Each number is 128 + 24 x the weight over its row's rms, rounded and kept within 0 to 255. Layers, rows and columns count from 0. The size above them is the row's rms in percent of the matrix's.

# layer 3 MLP up, 1024x256, rms 0.136, rows 113-165, columns 128-191
size [ 94 100 103  96 107  94 109 168 100  97  93 101 100  95 100 112 102 101 100  89  92 104  88  99 101 101 105 103 106 102  96 100  99  91  98  93 102 105 110  94  91 101 110  93  92 103  97  98  79  99 105  99  94]
[[170 119 103 119 178 118 108 135 125 114  64 150 152 107 136 125 158 135 114 121 145 131 109 154 127  99 128 183 135 157 142 112 131 130  88 182 123 146  93 128 100 137  86 152 106 130 161 123 126 143 172 186 142 126 116 139 149 118 164  86 118 101 195 163]
 [114 106 116 128 122 128 129 155 103 136 161 155 121 130 124 124  75 132 118 135 140 119 134 106  90 164 183 138  92 110 138 154 143 132 144 140 103 120 130 157 121 149 177 153 149 135 120 124 124 159 117 190 159 174 121 138 142 143 118 113 127 136 157 170]
 [144  84  91 134  78 163 111 109 168 117 138 132 124 159 127 155 151  78 120 156 132 116  83  85 123 132 112 105 147 116 146  53 122 131 145 137 130  80 127 173  97 148  95 146 135 157 109 120  84 139  90 143 162  90 166 150 143 108 103 132 130 123 158 135]
 [ 95 112 163 105 111 135 156 152 136 159 107  99  59 105 138 131  82 131 136 107 147 156 115 116  61 105 115 156 104 122  98 144 129 121 119 135 113 123 112 128 163 174 153  78 171  86 171 123 145 109 121 142 119 120 169  93 107 129 115 119 164 118 135 144]
 [149 116 177 121 134 180 134 172 112 133  79 127  92 135 119 186 160 102 164 129 108 140 162 109 145 141 125 138 157 135 124 108 136 133 132 140 152 129 130 142 152 167 181 110 128 123 133 145  93  68 112 148 109 110 143 122 132 117 134  98 124 138  89 161]
 [123 123 116 114  61 115 147 111 147  89 105  95 116 116 140 106 122 125 111 120 152 145 137 126 135  60 141 175 144 129 160 138 119 139 159 165  91 117 197 140 139 139 134 125 111 122 138 108 120 113 132 133 159 133 124 108 144 106 138 120 131 152 115 134]
 [158 134 121 108 124 103 135 135 124 130 113 117  95 126 144 153 115  94 134 124 148 152 134 135 107 110 126 101 133 115 148 118 143 132 113 124 106 119 121 140  94 105 116 147 125 143 147 139 115 115 119 164 101  99 175 151 152 114 139 150 117 125  90 102]
 [151 146  99 117 113 118 133 119 137 155 123 110 160 146 165 150 138 139 131 142 121 126 119  96 117 125 120 127 153  96 120 126 157 172 130 150 141 136 152 128 134 122 132 134 116 142 124  51 147 137 141 169 126 146 134 119 136 167  86  77 183 105  88 135]
 [ 93 202 100 104 113 137 122 123 121 118 106 166 159 122 171 155  89 108 128 112 122  64 137 119 128  90 127 137 162 133 119  91  77 147 150 100 114 181 114 130 118 121 142 139 139 119 115 119 126 142 139 123 151 108 170 162 139 162  96 120  81 132 121 165]
 [121 127 144 118 122 138 128 109  63 103  94  88 135 152 135 121 152 134 161 134 151 134 144 134 132 161  96 111 111  93 145 120 125 107 124 116 130 129 169 141 114 118 125 107 141 167 139 170 148 149 131 111 116 193 117 139 135 179  97 111 152 111 137 164]
 [126 101 130  76  93  80 119 107 141 135 148 124 128 117 147 143 146 124 146 194 167 129 119  79  89  81 159 166 111 116 100 103 139 144 140 145  93 124 104 136 118 151 117 141 124 145 121 121 122 122 106 119 135 159 116 100 126 144 156  97 120 109 101 186]
 [132 153 111 153 144 132 107 140 132 153 143 168 168 106  84 121  91 156 108 167  99 131 101 109 127 148 103 134 116 164 119 121 107 122 121  72 146 134 159 139 140 161 116 123 136 121 142 120 123 172 144 132  89  53 139 119 116 119 109 120 132 132 104 131]
 [ 97 136 114  90 131 116 134 131 156 127 109 202 138 132 132 131 206 108 130 143 124  96 104 120 140  99 161 127 156 159  88 126 137 138 159 144 148 128 137 132 135 135 117 117 129 151 155 160  90 137 118 142 144 139 151 106 100  93 134 144 140 110 114 144]
 [110 126 131 167 136 132 118 163 178 130 112 113 130 101 134 133 114 140 153 155 117 136 143 138 132 160 137 107 112  87 138 139 109 144 143 177 110 157 114 105 182 133 118 119 103 124 129 189 146  75 128 147 168  99 131  92 125  95 171 130  79 116 114  63]
 [131 153 133 146 123 124  90 125 111 108 116 122 130 124 115  89 184 103 115 164  70 140 106 162 181 102 124 104 134 156 138 105  84 139 108 149 134 109 130 124 169 114 166 158 120 112 101 118 168 161 125 117 142 139 144 160  56 110 117 116 152 144 144 170]
 [142 139 116 176 154 118 144 111 134 133 128 165  90 140 139 124 108 129  88 166 153 157 121 157 146 131 143  94 127 135 142 110 136 121 109 123 124 113 147 151  98 180 154 120 101 120 142 158 101 130  99 150 176 125 112 138  83 106 113  76  93 140 112 141]
 [116 118 119 149 119  85 147 143 163 122 155 171 120 101 130  58  92  88 139 122 152 146 108 138  63 127 107 131 116 119 123 136  53 142 122  90 169 110  85 111 107 127 119 135 125 152 124 158 104 151 137 154 119 140  84 114 175 117  74 110 143 105 120 151]
 [141 103 129 145 107 124 106 123 114 164 121 140 115  92 103 116 128  96 134 132 141 115 134 168 127 118 131 147 149 115 130 111 166 131 103 161  84 144 104 152 117 103  94 104 107 110 135 128 124 119 128 150 136 164 124 129  73 156 122 115  98 121 136 166]
 [141 118  99 153 142 143 138 122  92  72  72 134 129 108 101 111 172 105  79 180 128 146 183 174 149 122  63 152 137 143 135 126 141 139 124 165 162 135  99 104 126 120 135  98 149 124 130 133 141 106 143 141 109  66 122  81 113 132 117 177 170 120 151 122]
 [127 136 106 141 114 126 132 118 109 115 138  74 106  99 110  87 133  96 149 137  90 131 137 125 145 103 168 148 140 139 131  94 127 157 144 116 101 137 112 167 153 114 151 156 167 136 131 132 146 120  83 111 137 120 150 105 148 140 166 151 172 106 110  85]
 [132 119 139 103 136 141 127 112  93 141  99 117  80 143 126 143  94 112 149 130  82 137 121 116 104 106 116  66 178  73 139 163 111 166 131 122 192 120 142 145 122 100 152 120 135 146 123 149 114 126  88  92  64 174 114 113 117 159 148 183 165 138 132 139]
 [116 151 144 158 101 142 128 137 117 121 121 138  94  87 142 140 104 109 112  76 142 128 152 138 106 153 145 104 108 186 135 125 140 159 115 120  99 116  94 159  95 128 114 117 118 122 161  86 115  99 148 163 108 138 119  97 106 106 142 128 141 117  97 109]
 [144 148 103 142 108 125 141  99  87 112 108 137 122 150 106  95 134 129 156 144 153 127 153 104 162 186 129 146 130  87 129  92 115 141 131 169  94  93  86 137 136 150 119 165 176 115 104 154 107 116 125 152 146 109 136 147  81 117 160 118  87 138 132 150]
 [152  74 119 147  63 118 141 140 142 115 123 112 114 124 131 155 129 126 101 127 120 126 176 160 101 114 155 170 112 152 116  95 118 144 140 137 134  68 142 148 111 138 117 145 115 137 149 147 118 152 147 133 150 147 153  85 164 146 135 126  88 136 144 143]
 [136 139  63 160 139 132 113 187 131 132 149 154 149 104 173 114 171 107 132 170 145 178 108 105 107 135  93 113 123 127 111  94 145 136 105  96 154  93 119 132 156 140 129 122 155 129 147 138 146 133 131 113 112 131 115 106 130 117 118 136 112 100 132 159]
 [129  95 148 138 124 112 150 150 130 105 124 117  99  87 153 137 113 100 115 159 124 102 112 112 131 115 113 149 143 139 136 135  78 124  95 107 104 143 127 103 117 138 136  74 114 117 104 130 134 127 146 126 124 130 150 127 157  90 123  95 116 107 137 101]
 [114 112 116 157 115 136 142 116 114 124 121 130 159 138  69  95 105 128 106 112 166 106 180  86 126 170  90 135 121 113 135 127 144 129  73 127 112 136  95 151 140 129 154 133 141  88 158 142 114 136  90 110  84  97 130 155 149 115 129 106 151 126 156 113]
 [ 77 136 177 127 131 132 131 163 154 136 122 114  96  87 113 101 130 143 113 154 133 101 146 111 103 127 149 149 141 102 150 112 113 181 105 164 123 137 102 156 137  96 114 105 134 156 168 142 141  73 102 132 136 112 112 141 148 110 130  82 132 145 135 133]
 [173  93 109 144 148 107 124 122 134 137 112  88 139 109 161 112 121 145  84  78 121 157 124  72 162 141 107 117 158 105 140 126 139 161 118 100 149 133 172 128  89 104 146 124 146 132 144 121  93 112 113 150 133 147 113 124 106 126 131 196 109 154 163 179]
 [106 114 152 137 126 115  95 128 165 116 162 119 118 109  60 127  98 158 147 114 136 144 201 120 103 172 121 148  61 143 142 158 118 114 140 149 150 145 148 117 112 146 106 133 134 138  88 102 131 109 164 141 108 116 139 105 163 124  98 159 145  89 120 108]
 [123 150 131 142 138 127 143 148 162 130  65 110  68 130 146 118  67 129 139 187 136 127 141 100 124 132 137  71 137 160 124 106  81 119  87 144  64 152 142 134 106 115 120 168 130 109 135 108 127 167 167 148 109 100 129 106 109 122 149 143 162 174 131 112]
 [ 94 119 143 167  90 122 107 129 114  97 158 130 102 130 135 151 135 114 123 142 125 103 133  99 170 135 146 151 153 111 125 116 144 123 103 136 125 124 147 178 114 180 130 145 131 126 107 102 122 105  77 142 157  79 103 105 157 129 136 128 101 160 145 156]
 [135 120  91 127 160  95 109 124 162 128 113 119 110 127 135 134 126 169 116 117 104 118 145 105 137 158 156 120 153 119 171  97  99 127 141 141 120 131 126 115 120 103 164 166 153 135 135 133  91 126 128 127 124 147 132 131 137 109 174 137 100 162 135 115]
 [144 122  66 140  91 134 122 119 126 138 127 126 125 104 128 111 130 123 122 164 126 122 136 106 122 121 121 168 122 130 132  50 140 135 117 143 139 105  78 132 132 158 145 151 131 137  78 101  60 123  97 126 129 144 134 158  97 119 136  84 125 150 115 130]
 [ 83 101  75 174  95 145 114 136  99 135 130 159 131 104 125 124 155 126 114 122 113 140 110 152 142 169 142 101 171  97 150 123 146 105 116 145 123 135 121 120 136 159 108 151 117 147 112  93 116 196 119 125 133  79 135 140 151 159 133 117 162 137 185 148]
 [119  94 113 120 128 128 141 143 153 152 142 142 125 134 169 118  88 126 127 134  66 128 131 128 127 116 110 114 105 125 123 112 163 136 124 165 117  97 136 117  75 123 152 154 134 129 133 147 134  79 119 107  99 125  93  91 138 152 136 153 173 124 113 107]
 [158 147 134 125  64 131 140 118  83 174 136 124  90 126 106 130 161 152 131 197 155  93 127 116 109 135 138 112 128 119 107 122  97 148 136 123  74 120 169 164 101 124 165 132 124 136 174 138 121 105 169 141 132 165 142 161 122 144 117 173 137 129 146 187]
 [114 126 115 109 129 133 147 130 142 148 132 105 129 151 102 126 123 127 104 137  91 188  97 126 108 151 135 124 142  99 132 140 144 147 114 112  84 126 119 141  88 176 178 128 124 181 158 139 114 118 134 152 133  79 141 182 129 145 133 116 141  83 168 138]
 [ 92 126  92 129 111 106 151 124 123 131 157  95 147 113 137 154 137 106 107 136 156 122 161 119 125 114 103 174 120 103 132  87 115 106 137 118 113 102 118 176 156 150 131 156  83 105  98 123 148 101 115 131 153 128 151 116 123  99 124 137 150 137 166 160]
 [104 111 118 204 152 156 146 162 163 164 133 100 132 135 139 131  96 182 121 166 149 133 118 135 133 152  60  84 152 143 115 129 117 109 118 140  87  97 126 143 117 140 124 153  85 139 160  99 137 122 133 122 160 104 109  84 142 150 146 185 115 141 123 147]
 [142 123 165 152 126 155  98 128  80 137  90 122 100 121 129 117 120 141  95  63 125 140 140 137 107 120 110 123 129  84 126 153  98 153 133 111 135 109 170 139  84 139 127 133 125 134 118 118 165 135 117 163 129 112 131 106 119 115 112 132 141 165 159 159]
 [110 130 175 143 163 165 150 115  90 108 124 137 140 112 138 114 121 156 120 138 104 120 126 162 123 123 142  70 124 115 136  91 125 145 118 150 119  92 122 135 141 113 133 132 117 143 149 160 129 139 127 127 148  96 142  99  92  90 124 105 153 140 126  87]
 [115 122 112 141  88 151 162 131 125 121 101 125 154 111 134 125 131 140 163 142 106 154 126 153 119 118 113 139 137  82 132 122  85 114 127 138 105 149 159 168 131 104 135 130 121  84 149 111  97 105 167 123 155 109 136 133 128 142 100 125  92 100  98 133]
 [ 84 144 125 161 119  97 166 102 142 119 121 154 143 123 131 102  91 116 107  83 167 168 110 119 102 124  98 169 145 163 168  86 163 107 138 125 136 118 103 170 141 127 144 134 147 103 116 146 170 148 127 121 146  98 176 114 119 145 111 179 143  98 117 147]
 [153 165 152 135  80 139 169 126 145 141 144 145 101 114 137 129 155 159 120 167 127 117 119 123 100 140 137 136 135 120 105  94 153 152 140 129  92 124 135 125 112 121 154 141 129 126 113 143 100 167 158 133 135  82 170 132 100 141 136  95 125 116 129 147]
 [116 122 162 152 108 126 155  78 130 122 140 118 128 145 155 128  69  98 131 101 128 152 131 149 160 126  89 143 106 128 167 133 125 115 124 154 122 135 104 175 135 161 158 140 129 165 130  68 151 115 124 117 176 113 117 135 134  91 105 104 136 106 158  98]
 [121 129 120 110 129  89 133 126 108 103 140 168 138 136 132 116 144 130 115  92 143 128 113  37 107 111  95 148 120 129  84  41 138 172 145 101 129 154 128 158 139 117 167 144 147 126 157 141 125 140  99 166 122 151 124 113 157 142 122 102 117 121 147 146]
 [ 98 151 104 133 180 130 163  95  82 134 132 147 139 105 122 113 153 150 107 127  93 143 133 150 142 102 128 143 131 118 160  73 109 152  78 120 114 123 112 119 138 100 140 144 111 153  82 180 130 155 143  97 122 137 136 151 150 111 149 120 105 113 123 110]
 [144 122 136 146 130 126 165 123 129 145 137  99 174 112 173 131 130  95 118  89 102 143 156  73  98 148 134 138 145  78  94 165 196 128 110 151 123 126 129 131 125 180 128 125 146 109 140  74 108  84 148 169  75  84 168 153 137 143 149 164 121 124 120 129]
 [111 146 141 148 133 131 109 109 106 138 111 126  99  45 129 101 145 120 160 165 126 105 148 173 114 110 112 119 127 135 107  93  74 121 118 131 113 157 121 116 126 130  88 167 142 130 131  76 153 117 157 120 115 103 168 121 150  96 131 113 187 147 114 138]
 [121 139 121 128 135 145 158 161 144 121  89 107 154 166  99 144  85  85 128 115 117 129 125 126  99 134 105 120  89 120 152 158 111 129 139  92 147 114 147 117 108  84 151 148 109 139 138 157 115 116 116 159 147 130 121 129 159 111 138 186 114 146 158 120]
 [149 112 100 152 111  95 118 178 109  99 105 169  87 131 184 167 121 104 114  82 129 178 124 142 113 139 126 144 163 127 110  81 144  94 104 142 159 108 136  95 105 165  99 150 115 115 113 124 113 160 119 125 100 129 180 107  81  89 163 149 154 113 125 124]
 [ 91 182 135 160 114  82 126 136  95 141 132 205 129 123 103 144 159 109 149 142 113 132 132 131 111 132 150 126 134 124 105 104 141 132 113 161 105 139 142 136 135 118 124 146 120 158 112 138 114  70 133 161 147 132 133 134 102 130 143 120 136 123 156 119]]
# layer 3 MLP down (transposed), 1024x256, rms 0.103, rows 113-164, columns 128-191
size [ 92 112 106 100 100  89 109  97  95  86  92 101 102  93  97 115 102 103  94  92  85 107  99 106  91 110 100  90 110 122 103  87  99  97 118  95 104 102  99 104  88 101  90 102  89  94  97 109  97 110 106  99]
[[118 119 111 173 116 129  95 102 109 102 174 127 130 139 154 162 114 114 124 153 157 129 129 121 127  78 132 111 117  95 117 133 128 125 140 128 166 126 117 101  96 114 123 135 127 130 130 139 130  93 141 113  93 135 142 152 114 139 132 148 120 141 136 143]
 [164 100 113 112 108 124 118 117 114  79 125 127 118 111 125 131 139 119 105 147  96 102 106 115 150 116 118 163 128 134 178 147 164 133 102 122 153 126  83  88  94 126 128 126 136 151 147 132 103 113 166 139 149  78 148 123 120 131 164  87 121 119 149 109]
 [128 112 112 147 144 155 136 138 139  94 133 149 180 143 148 141 108 143 138 149 151 135 163  94 141 127 158 158  85 105  87 149 124 129  78 179 139  84 145 143 143 139 161 118 101  88 113 141 125 128 142 135 162 142 108 114 102 168 119 110  80 184 164  98]
 [ 87 103 153 152 164 161 146  67 125 129 133 148 156 147 140 151 105 126 160 123 140 166 130  94 121 127 106 108 139  85 103 179 109  92 144 164 129 117 133 130 127 103 135  89 101 112 115 126 114 103 175 104 114 135 105 161 108 153 107 107 123 118  96 156]
 [128 170 109 144 136  99 155 108 141 114 133 164 126 139 156 135 121 169 117 145 114 117 138 140 122 129 121  92 143 120 159 122  95 132 162 125 131 170 118 153 173 145 130 114 109 130 112 108 137 148 164 102 134 129 158 120  93  98  87 127 154 123 153 118]
 [125 143 134 115 111  61 120 112 121 145 157 115 121 143 133 146 111 127 128 150 121 163 157 157 150 129 127 116 124 164 146 102  99 133 126 104 119 111  80 132 130 131 111 154 139 147 134 190  99 129  90 102 159 118 158 127 136 124 130  98 127 151 110 111]
 [133 143 156 105 118 132 122 107 114 130 101 135 138 140 148 147 122 124  94 126 134 164 101 106  82 115  74 136 142 153 124 185 138 126 132 178 133 106 104 117 159 159 111 133 129 143 139 162 102  94 163 172 115 103 138 103 129 112 130 113 114 104  90 123]
 [119 153 138 118 113 130 134  87 125 157  94 113 164 152 145 106 131 128 135 161 125 114 132 104  89 113 140 121 151 107 144 119 163 174 130 144 120 137 130 151 124 120 109 111 141 141 126  16 129 137 109 166 148 133 139 122 157 176 136  96 183 105 110 130]
 [125 140 180 113 107 130  85  93 105 128 145 150 162 125 124 117 117 117 154 140 122 158  91  91 158  80 143 134 116 150 111 120 118 150  97 184 122 130  76 101 149 110 109 114 111  96 120  95 104 116 157 117 124  94 131 162  95 118 157 105 123 113 157 124]
 [127 141 180  97  94 147 114 131 150 124 133 103 104 136 124  85 142 122 103 166 127 123 144 165 164 115 124 150 150 124 140 162 155 134 176 163 156 121 131 127 151 100 115 121 126 109 126  56 116 129 127 155 122 109  99 155 143 133 137 142 142 134 128 123]
 [126 145 145 137 116 117 152 131 130 102 109 141 147 124 102  94 164  84  75  96 164 113 121 118 166  71 141 148 137 136 127 174  77 104 138 148 168 131 152  87 118 112 200  77 123 105 124 122 136  96 117 130 151 119 172 117 113 155 121 111  89 111 113 120]
 [118 154 112 168 142 107 165 157 147 140 125 190 118 134 156 158 141 123 106 109 123 123 132 107 143 114 105 135 129 127 124 127  87 108 114 139  98 127 118  89 115 109 157 159  59 120 148 130 131 123 112 133 150 116 125 119 143 178 195  84 134 175 114 124]
 [ 89 163 110 131 159 162 111 123 130 142 133 121 150 140 105 148 143 170 123 148 108 115 102 120 136 131 138 113 129 130 117 141 112 130 113 154 142 154 121 123  92 151 160 146 146  87 142 104 135 100 156 128 132 160 128 117 150 112 161 157 106 134 113 118]
 [157 169 159 135  86 130 117 138 139  95 131 136 152 156 100 166 103  68 127 104 129  92 139 122 112 166 120 122 131 103 120 133 168  99 136 123 112 114 158 113 164 138 132 134 153 130 123 161 126 108 134  99  91 151 138 162 142 112 109 152 103 155 120 178]
 [188 117 158 145 147 162 135 115 122 146 141 110 158 124 133 167 171 154 111  73  80 151 134 109 139 136 132 130 141 128 118 124 138 144 134 112 159 143 129 140 144 166 117 137 156 148 146 157 105 125 118 145 153 126 138 130 133 150 104 102 167  90 122 125]
 [124 146 110 137 159  96 160 136 137 134 135 131  98 140 137 121 144 118 137 148 129 169 116  94  79 118 153 125 153 153 116 167  95 121 159 135 114  81 136 127 134 142 136 115 138  98 147 213 121 110  86 122 124  87 129 127 114  84 128 113 131 117 143 124]
 [143 123 166 109 123 144 158 143 161 119 125 123 130 143 158 176 186 114 122 172  94  80 117 142 145 152 144 126 146 120 141  80 164 118 112 135 121 127 170 130 138 125 141 118 116 117 130 147 107  95 126 109 155 120 165 112 148 131 157 130  86 150 179 136]
 [108 192 143 110 188 107 136 112  90 122 171 155 116 153  93 183 144 138 104  99 129 121 162 176 132 157 144 119 130 113 118 123 130 108  82 121 126 133 117  91 131 143 111 120 146 112  96 124 152 132 120 112 156 145 118 103 137 163 178  95 103  90 153 149]
 [151 114 140 111 112 109 163 144 132 149 173 166 108 151  97 186 125 156 109 147 132 129 157 175 100 123 109 126 113 151 134 138 129 150 155 134 125 100 171 122 152 155 144 165 131  92 136  71 176 161 125 144  92 108 103 125 129 153 174 142 170 116 129 114]
 [127 146 146 161 114  88 106 113 159  73  91 164 122 142 113 131 113 152 160 110 137  99  90 112 154  82 143  97 123 101 152 119 145 143 120 134 110 119 129 127 126 146 137 147 135 139 124 167 158  95 149 130 154 139 119 119 138  94 121 197 104 121 144 112]
 [135 114 121 109  99 127 114 111 136 120 148 119 135 121 135 149 164 120 112  91 185 124 141 169  95 119 176 135  92 177 131  95 119  83 154 133 150 127 100 112 178 169 133 139 154 142 136 172  65 107 138 116 136 113 120 145 120 118 145 124  87  77 134 146]
 [130  95 137 137 137 147  98 141 120 136  93 130  66 124  90 144 113 124 166 129  87  66 151 160 128 138 158 146 136 125 129 130 114 115 126  91 130 132 128 136 131 144  93 119 164 106  93 102 150 168  74 110 114 158 133 122 131  99 162 106 167 102 137 110]
 [107 126 148 146 115 142 137 128 170 129 113 112 118 127 137 153 135 136 102 143 119 162 112 114 142  97 118 112 111 177 152 117 100 170 116  77 153 169 115 115 137  84 124 137 150 120 120 138 153 107 165 100  96 106 134 152 182 172 117 123 152 148 138  79]
 [177 123 157 134 147 130 133 127 101 148 155 151 162 159 145 178 153 123 143 149 124 108 154 154 151 146 130 132 112 152 120 110 128 153 109 140 115 130 113 139 134 126 150 145 125 125 138 117 147 141 139 119  85 159 127 145 171 139 136  89 108 113 148 122]
 [145 138 118 123 139 174 115 113 123  77  98  97 110 187 147 154 108 145 107 122 107  91 146 147 119 108  85  96 131  97 119 103 128 119 141 173 132 117 113 159 150 122 113  95 131 130 100 130 131 139 122 129 151 110 125 156 123 133 149 133 118 137 112 140]
 [127 100 107 142 157 108 143 104 117 132 158 144 121 124 120 141 150 112 127 121 149 128 105 113 136 131 140 140 115 144 101 141 120 109 122 157 136 158 153 158  97 155 145 124 142 171 112 114 119 125 113 147 160 119 143 173 114 147 108 121 135 117 146  99]
 [137 132 135  92 111 109 113 108 131 142  94 164 128 125 175 118 115 136 125 143 133 143 134 137 133 110 131 159 143 118 137 117 129 135 107 128 100 160 126 115 105 138 131 120 105 165 132 109 116 114 193  56 129 136 112  83  98 152 114 179 127 136 118  90]
 [121 126 121 104 139 156 133  89 143 111 127 149 130  99 171 160  98 100 112 152 162 141  97  89 138 116 104 123 151 130 143 133 127 147 140 169 107 153 132 115 102 149 111  85 147 187 121 152 143 163 127 158 113 116 138 170 122 120 131 190 129 168 128 179]
 [126 140 120 167 134 105  92 102 115 151 139 100 108 132 106  91 121 142 158 137 159 125 154 107 119 162  96 114 139 137  83 145 130 159  94 123 121 151 143 163 143 124 107 137 159 157 125 129 140  94 100 104 119 125 130 164 134 100 119 142 152 103 132 138]
 [128 128 114  97 163 141 126 160  82 119 146  95  84 126 151 144 189  84 103 120 104 167 142 104 130 136 147 112 133 114 133 101 101 112 103 155 144 131 131 129 138 135 135 148 151 113 113 143 116 116 178 109 149 159 137 106  88 134 131 150 128 135 105 133]
 [134 116 119 144 107 121 153  74 135 100 155 120 162 144  99 116 120 169 116 104 121 153 110  99 142  76 140 156 150 125 144 116 105 149 137 156  96 115 130 146 133 127 125 150 155 163 113 133 144 121 117 142 159 126  71 105 105 154 114 133 137 131 140 166]
 [ 87 121 110 148 166 143 163 125 100 127 105 131 104  91 190 103 158 125 156 140 118 113 118  87 125 115 132 117  93 138 148 144 127 132 129 116 153 148 171 123 178 123 154 146 131  94 128 137 115 112 105 132 137 147 122  96  92 115  98 133 119 122 152 118]
 [126 114  50 131  75 122 130 135 119 111 113 105 139 153 130 109 131 112 166 104 120 141 139 142 142 160 149 157 118 123 140 100 106 143 131 123 115 144 153 131  83 114 132 112 158 124 112 144 136 157 136 110 124 125 142 109 104 164 155 100  92 139 153 119]
 [137 112 142 164 140 153 137 110  98 139 113 141 138 162 145 100 196 100 134 108 161 132 117 153 133 122 148 120 116 156  88 175 132 138 153 180 121 175 133 126 128  95 153 103 101  78 160 140 129 131 136 108 125 121  94 127 113 170 144 141 125 153 155 142]
 [137 188 107 150 134 128 120 105 122 178 132 137 134 128 131 119 121 110 129 124 109 131 157 125 134  94 118 125  78 134  94 130 104 120 175 161 114 106 132 134 103 131 129 147 170 171 108  94 126 146 134 154 131 108  66 135  92 113 144 146 118 120 120 151]
 [191 126 167 141 112 135 122 141 131 126 108 102 123 107 145  90 161 106 145 129 108 111 109 109 143 127 116 124 137 139  89 133 138 145 116 172 144 190 156 107  99 153  81 133 125 154 141 147  74 155 114 146 124 162 142 134 103 104 129 138 121 144 150 151]
 [ 97 143 120 124 128 154 156 108 132 131 107 147 165 162 124 123 112  52 116 146 142 134  86 158 135 117 134 140 153 139 128 112 132 115 185 129 187 145 145 178 132 139  89 132 104 145  96 164 117 108 112 159  87 101 129 135  92 136 107 138 112 143 127 160]
 [182 144 126 117 111 146 107 134  73 136 129 133 129  95 127 107 150 159 140 111 133 101 138 136 116 101 127 118 150 126 101 155  65 149 134 149 129 111 132 112 141 120 110 139 156 156 130  63 125  94 139 122 137 147 109 167 117 146 153 128  85 104 155 129]
 [102 117 134 142 105 123 139 132 150 118 114 161 138 120 109 117 109 132 148 148 129 192 161  84 110 107 111  86 147 102 134 152 128 109  95 161 109 108 167 137 190  96 127 139 141 115 149 133 131 147 108 112  96 127 128 167 133 110 177 117 187  82 121 162]
 [129 101 143  82 157 132 112 150 112 107 114 117 142  80 128 117 135 133 171 125 116 110 148 175  99 111 100 135 128 163 148  99 103 141 111 127 152 131 156 110 156 129  98  96  96 127 129 141 139 148 119 129 125 148 109 152 137 100 132 145  86 108 100 124]
 [167 145 132 105 138 106 120 184 134 112 154 118  71 150 141 121 141 100 144 158 161 106 124 148 153  99 123 149 128 143 118 118 132 117 118 122 157 115 123 106 138 138 151 150 157 103 160 172 151  85 144 132 108 161 116 127 115 102 132 128 109 136 112 144]
 [131 163 105  85  96 136 158 135 164 117 147 125  97  93 134 149 134  92 111 163 161 122 112 121 139 104 163 125 114 120 127 167  89 114 165 121 113 114 146 138  92  97 164 125 131 125 131 132 148 210 122 131 127  63 147 132 147 155 141 158 137 141 123 123]
 [165 110 135 121 132 147 124  98 135 128 133 133 105 182 130 142 119 128 135 136 114 128 137 126  84 180 138 135 124  89 168 148 167 126 111 147 134 107 164 140 120 127 103 106 150 142 144 144  57 162 126 131 105 148 112 157 134 134 111 164 109  94 131 171]
 [149 141 179  95 140 120 146 140 145 133 123 109 127 140 128 116 119 106 156 140 104 101 135 167 138  99 117  65 166 129 139 104 116  87 119  99 143 150 127 134 111  90 147 112 117 188 123 107 149 147  83  87 153 121 162 136 136 157 146 121 152 125 125  82]
 [132 133 153 152 122 131 163 135 133 149 140 145 127 121 109 182 124 188  82 141 156 117 156  62 117 128 153 131 140 129 159 115 134  88 135 105 133  95 137 115 150 146 105  96 173 102 139 147 151 148 161 110  87 155 128 129 128 112 140 162 107  96 177 101]
 [118 168 120 121 133 145 104 166 170 128 103 113 171 128 123 131 125 119 151 129 181 148 106 132 149 100 111 147 146 140 131 121  93 108 104 115 138 132 166  99 124 111 130 125 122 129 117 158 115 162 160  64 103 109 106 123 132 152 130  95 113 134 114 116]
 [127 103 121 112 123  88  89 139 115 106 107 135 115  83 107 108  99 127 174 128  99 147 108 151 103 111 133 133 142 110 127 111 165 135 124 113 157 149 109 148 134  85 109 110 105  91 117 134 134 141 131 109 115 112 181 178 149 152 141 104 116 103 176 110]
 [146  83 122 139  92 129 124 120 119 168 104  84 111 107 151 128 105 131  86 150 114 154  99 163 126 106 115 123 140 114 182 154 177  86 114 155 134 153 195 127 107 143 100  67 149  73 105 146 111 139 110 106 144  97 175 180 146 155 163 177 152 115 107 109]
 [126 119 112  96 145 121 123  94  96 119 148 128  98 117 120 121 140 125 137  88 158 136 124 137  95  52 115 134 134 156 158 141 101 155 144 134 161 127 142 136 127 137 112 107 111 128 144 160 148  85 125 123 134 137  91 147 125 135 132 124 122 117 125 161]
 [160 121 105 135 151 128  82  86 138 123  95 122 160 113 140 152 151 115 123 127 129 120 118 142 117 146 123 120 110 115 147 160 169 126 132 131 121 115 142 124  97 157 101 129 171 159 168 188 101 117 102 157 133 121 135 147  83 112 147 135 123  77  93  87]
 [115 144 135 154  97 154 187 125 117 153  91 148 134  98 146 112 107 125  99 142 137 115 129 112 128 167 107 166 170 110 129  88 146 140 131 159 129 150 144 102 132 130 159 107 135  84 133 154 135  92 119  90 157 107 118 107 108  93 149 151  73 104 158 109]
 [135 159 155 125 119 138 160  86 153 120 136 112 172  94 110 121 170 116 132 143 133 140 135 144 127 103 149 148 115 124 146 124 118  89 125 148 136 144 127 131 120 179  99 126 123 108  88 121 153 142 121 142 134 123 135 120  89 130  96 175  94 131 117 107]]